config.toml
norm = "rmsnorm"
norm_place = "pre"
parallel_block = false
decay_shape = "pow"
Each number is 128 + 32 x the weight over its row's rms, rounded and kept within 0 to 255. Layers, rows and columns count from 0. Numbers have three digits each. The size before them is the row's rms in percent of the matrix's.

# layer 2 attention key, 128x128, rms 0.174, rows 0-127, columns 0-31
092:116096105128138101148151155162088091125060113078178163100086107138098166101179135092065159144192
083:137131138138123120180162176129142109078122094103150131144175167093087087148109155196095170171086
088:116150083069141146139145191152135141103151123106158147130228163112129170152046115151113062182138
099:151136075122126154194077128070126087164119146133135121144122180185141116157134163107122076116143
093:162088116164139065112122097156104141124090106140112086096097082148061162165186114088155164168132
091:077171193110148097104134164164143127109136114105076146128098165140105206152152135147130104114070
086:120132144135115107141163175150121176059166183046168106195186135146132181119117176100147065112162
096:143095124191169142109165153158099170105093153159122127077099058103132062091133076103129105215122
087:132130107133070104173083116113144146095140140174119102144105168152094115163124147113161088073142
091:134105134069094145180093145123087164154163129083123124144162128115127192121113121143096119145134
097:075091164116102128100135088027198117116082122115109148133148145149160118193160144161121078133169
082:049179132152105158127078161107091159078159181092132154140139148090121084101120102083095149116184
082:110083121135092058111094105119160106108178098107159149131144078127159198129172186077115165042108
104:119136081131137089109094146201159128117120161106188119142124125108123172116095121140129115077102
087:112140145084145130072140127166145128124170132092145150141114134156148112149143237134142179101156
091:119125101168129095153047121135110106135152133146160117164151135099133206097139127111129069166203
074:093125062116133123127142095122156170154131120143140154100167187151139144109088175082135106071134
097:144142128108153156179137132140163078105095150191129135173170121140126139141108075150086084140126
093:140177133127107107210116167123090161071211215117162124069157132156107144127164186086143111142153
079:089066152144092154127134147173172165157188134142153153078158114142122056135094080155136122129051
078:108120115126147168117090113109052108115097143212157153118116095133120062117192120113093134127117
101:107119079133098136153089178151119143096124120160072191147142125130157149107158115141123112115099
095:135158136120172095081124099098117099096094117111128079146176145131154085164177169131139129112161
088:128161108196139139101155109108168100127193140126135158108076187100156185124064115158126182061141
094:143085097078142179137152139088130090098084165196141149118106191130120193129107188107145087127169
090:157119157150154067108162133159171172092170113081132114089123183121116194135154137121066130158165
087:138104178170177105124155108108129151148117134093116138197145094100137135146165102170103106145077
096:111110123160053066107159212100121108127081106159058097120061142095161107175171128053111101120094
086:061071094105131122118129109149171065189188130157114126099142120134096111097101108121121138152156
098:150112115162096123119117154174063177062127158097167099132148127123146165141075134066104093147151
088:138132119154173127088176128120059094150101132177138147129120073164091119117089136115120131123092
088:112099140126051093089146164132094149131156115097117134116145154154124156104174086170157057143072
086:117155058117113141158108137104149132136137189117155107157103134048143163171140140109059112138164
105:142151090126181109122067083171159221087153155149175111177100074131110126151109119089152141052182
101:136176093101107127120133136118079109133127147192104047121146155116115111159120158080107163145158
111:125143168116136104143182116165061068145132126167134117093137036118189125103194074135113081127114
096:107106092128160096076173139100145131082111175170171150126148177148123238143185105142137131136165
108:075104130108085190152146159093132128074144119169091144150170098156133123139148128168155102121111
110:112135121068177177157136134150117142147155092173154090146057145071105126150120126077112128149084
102:123120081180161109103138091118137150097125125156103099123157163109159168148092146110230109087092
092:132121182101184151144123141174091111113157149118117156152112133090122167098127137123102092116110
093:143188141140164160073155216145119154132055154128192145147116139111096138110157164116074156151113
086:160145108165100122130154175124086128120097132170111196122085166125082070124084128139137145060114
100:169116103147131138194126124100091076135098097183179161101127142116068117127167158134133157051170
107:127131121178174112105114197130148090110106192098118093162101175080160157145148153133118129178154
100:159124103155123120128100201076130134172102116028171119151117181118172115126057077129100133114138
095:047160122101241100157172123051099127154121110130140103162124114165105126163136148093131142156131
097:130086079122095140121130134114105144129140154107101132117114199104059084163085125186124071109190
103:153132085132095072072135138107119176107126122163086125112113132192135138162113080129139069065132
097:114144139121105078055178132143106170141180148140156104104118109160138090104135165098153041145153
087:105127152095086089077106087175146167157144083107176182066146161163153164114250113127123123117131
089:139114104167188179132134144112091121124109155158194170117146069122155129137121151090187187115180
095:148112124141114066081137126176184142122129070180123133145137175123141135074149066123113146113103
096:121169144113190105057179110068136141096131067078159141180143154122113125151106148149071158131180
105:167091141109119105110132130105129121140128098129101090126125092099092171144201136070133144149075
090:094082166110117109133231073158162154119130080145108132141107093111077139093132175128123118112116
109:152095065106123114173098106166173141147154135145076131114117143131050131142097122103133170131118
085:147125125141076165147105116157066101128085128059173149111136130183116131186116118148091070112086
115:154144124098100125136113137115167131081189198106117089131102107119160126170163143109141124130224
094:097145179137213184058161087170080169146151114157158109145115159137130188126156078146150134128094
101:188128104115094086127090147078153132121130174137152204138144118138145110161131163150101101111096
095:146128160152240175136104129192117134096128134174180138147134146135112132144143104136103146147085
107:095127189166106104125162125126089150117124133143139080107061129156085179106121098127127135135098
087:096093131176143170164156150168101087074153142155102149158128194095111113086052162146129152095115
106:134099143193134143107175095121158106130136133117106179102112110125127121171070139132073142116121
094:111120171128133087107085158132113139100114141193117093137107125059146083160182074152115139141137
103:135166168141158157090156093101133147110134084166139122095065156131201093157123091115131155127140
092:086105095114167179118151100127134122108127119156140116100070178244079143097111138151121140092169
102:122133113119154154156136154141178127153163108125164132143108107137148130087157042068172144127169
098:149138115084187154059112172150142100156090142124132085125079126185158165136139150097072107128124
089:129148116091092091108083146109107150143123153115092142222100116158144144125118093078090072169079
102:174130117128164146128202123173167128170131102117086135173116136140147137189126112117148160160157
094:141165124067065122107076124091062140152133130139176119067138100109075148086094199148108132073121
097:140136129126110078116149118136145147130104108156105181125144092212099153145099095124072130098197
100:093135165123195154055128101147132197164132123177147120092136150172076099108067171113121176150162
114:087119155164169131112174090125166148124173116109130111112132156167154093169088163121115091155112
102:088061129141104129115104180141117121166107134121162153144136098141158105143126058170151105115158
102:116151063119124092180133140080136099116121150126110076142104157108064143115140156122144091163116
098:120172145111126192036109094081132066150154108120091115145181141106130139117101184147122129096119
100:059114089163138134104121107071196148122171128168171154165100101157110165097097110131087157109084
090:117139154141141115137171106141175107116152135124130164105136078155148086120131125121144129097142
095:092122166183150138134120090158153129132176130118115126165149119166126140092101073148147165059089
090:134064141152199142125122147148136158121108176118089141169143186141116169103137155109059105118077
093:096139170142138135122129076129111148077155098162056118148149123175101139110068101132149100103093
098:144097132086164091118155097168134208139118114087083083185098142133101126091105133127184128180054
097:113160139057093122086030123119099175171147116135117132122186102178129120134167078132106147121137
110:157108106063036178153109095145109115168140186150098097111085126110139129117165078137138122119102
103:112135121141098125071103195144110123113082131156170167156140104100151094122142113120149128125115
122:134132142067099079126114125149160107094129116144110119116158149149157144127143136132114091171135
109:149097206165149117109098097126134181110092151115114116139158163147137107142111177100216203129126
103:138182147093101105125138110078123082169101108138078081109092143161152096146070120064115123123178
101:140144114138160065163116159109183167103129190157161106138195171107136071140140104122110126179106
110:118138112077188069157099116168154123132135157138117195146117170111115103088184135118188082107113
117:160162127160147136145180117108118098150127123131104172138120141136141115158091108131140110134133
093:125130170123150145129148116134132117102108103134118121081159111158139184206139189135095119179117
104:178080151169187169119142116107222113139111144146141146130138132051096122088131123116139144144134
083:078147129122154100077178111155149085143151108103214178125128134151148185114160140149144072146109
088:147138137136176079149146118142087175151084155128155126163150151127124093139106114100113154144133
111:192181091068120164130180158166139133103107122120119136141138171061089104113147126115110153130181
103:153145155125159172135151132151145158059155131199137091087130138215118149171108157179082085066167
113:141094098140097139090120095065120124184121187140126094106096129125178168149104142114102091110057
112:138118117059112163090083188164141067148148113098158120103124147116100138120090143159110142157191
111:141171157108122148145090115103133122132156175121125102194172180190116099149088103148106059097155
119:144076143096128077190109123101140139204114095031135112148188081118162116099170147141174117130107
096:195136181109145104167126108132083191138189107158098134139129074107127120147123145120183116105135
105:116143161121169091084142111196168146150127116166163090094116163105090140141121139147136123118113
106:168117142182127172110118150168112226137130124135111140137114170182131123115149074151125160122128
110:161111090139205108107122154118165099070086173144148088152125120140103152128103128113168117135168
113:107077116150095143170120164158179077118132161128117127103161102141082119124123148068181119093017
112:144149121143107138161137193135074000141116129097175076113114146181091173196129157126174098126074
118:140146105129141080126137131082168141075152180116132111181090122170132161098123132114129129118200
109:117080156165110081147107145148152138075154140130173086130098140152164209122122166077201154126127
100:171092085075099159129155147146189122115136062177182129098123095121101127170185107169145125147154
091:096084068112105081119126104096105104195181107074222136133138173151074123131147121083072118107142
093:152136111150086087064115138158153142115099160088123127156202144097116166121143156060069139130172
115:118096128098110156123149129139125092115182167170142158093136164134129177111169077122188125104130
109:110120122179098151101165137103113202129127165110140119098130148141122160165110126135161145187171
113:185109136147103104115079150122194109129078144175158097122140135117142155171129111156047137106118
123:128186104089110125125110145091160138100196117078170109077186108136125145052111121185160126177109
118:101161103123134088089076154160157116137163170104161180175164174117104142104170119121086134123165
111:136175131199164173176118108065063097130084171153106176111105077161092101165122171111110144138065
112:156154138166144142144083129133133160079114142223133092155139106082114169099106165153126093093113
116:158165167140085146113132175143099165163178141151120152079132100131163151108154092195139174049152
115:123146105118164131150129183143118155114170088212084129146135100170169130168098166125129149116115
119:149132186197154131136096151159170074130111068206161120109088096117117126144135121105097117146151
103:093140176092150109136161159157087131175104129141148183105076108117140152096105076091141106124144
115:142141118064147172192187165131117150141146135125123110137089100099152111116113148109095084191157
108:140125146112158083126083161169121144139172151049117103116084121129045124098118195113132157086136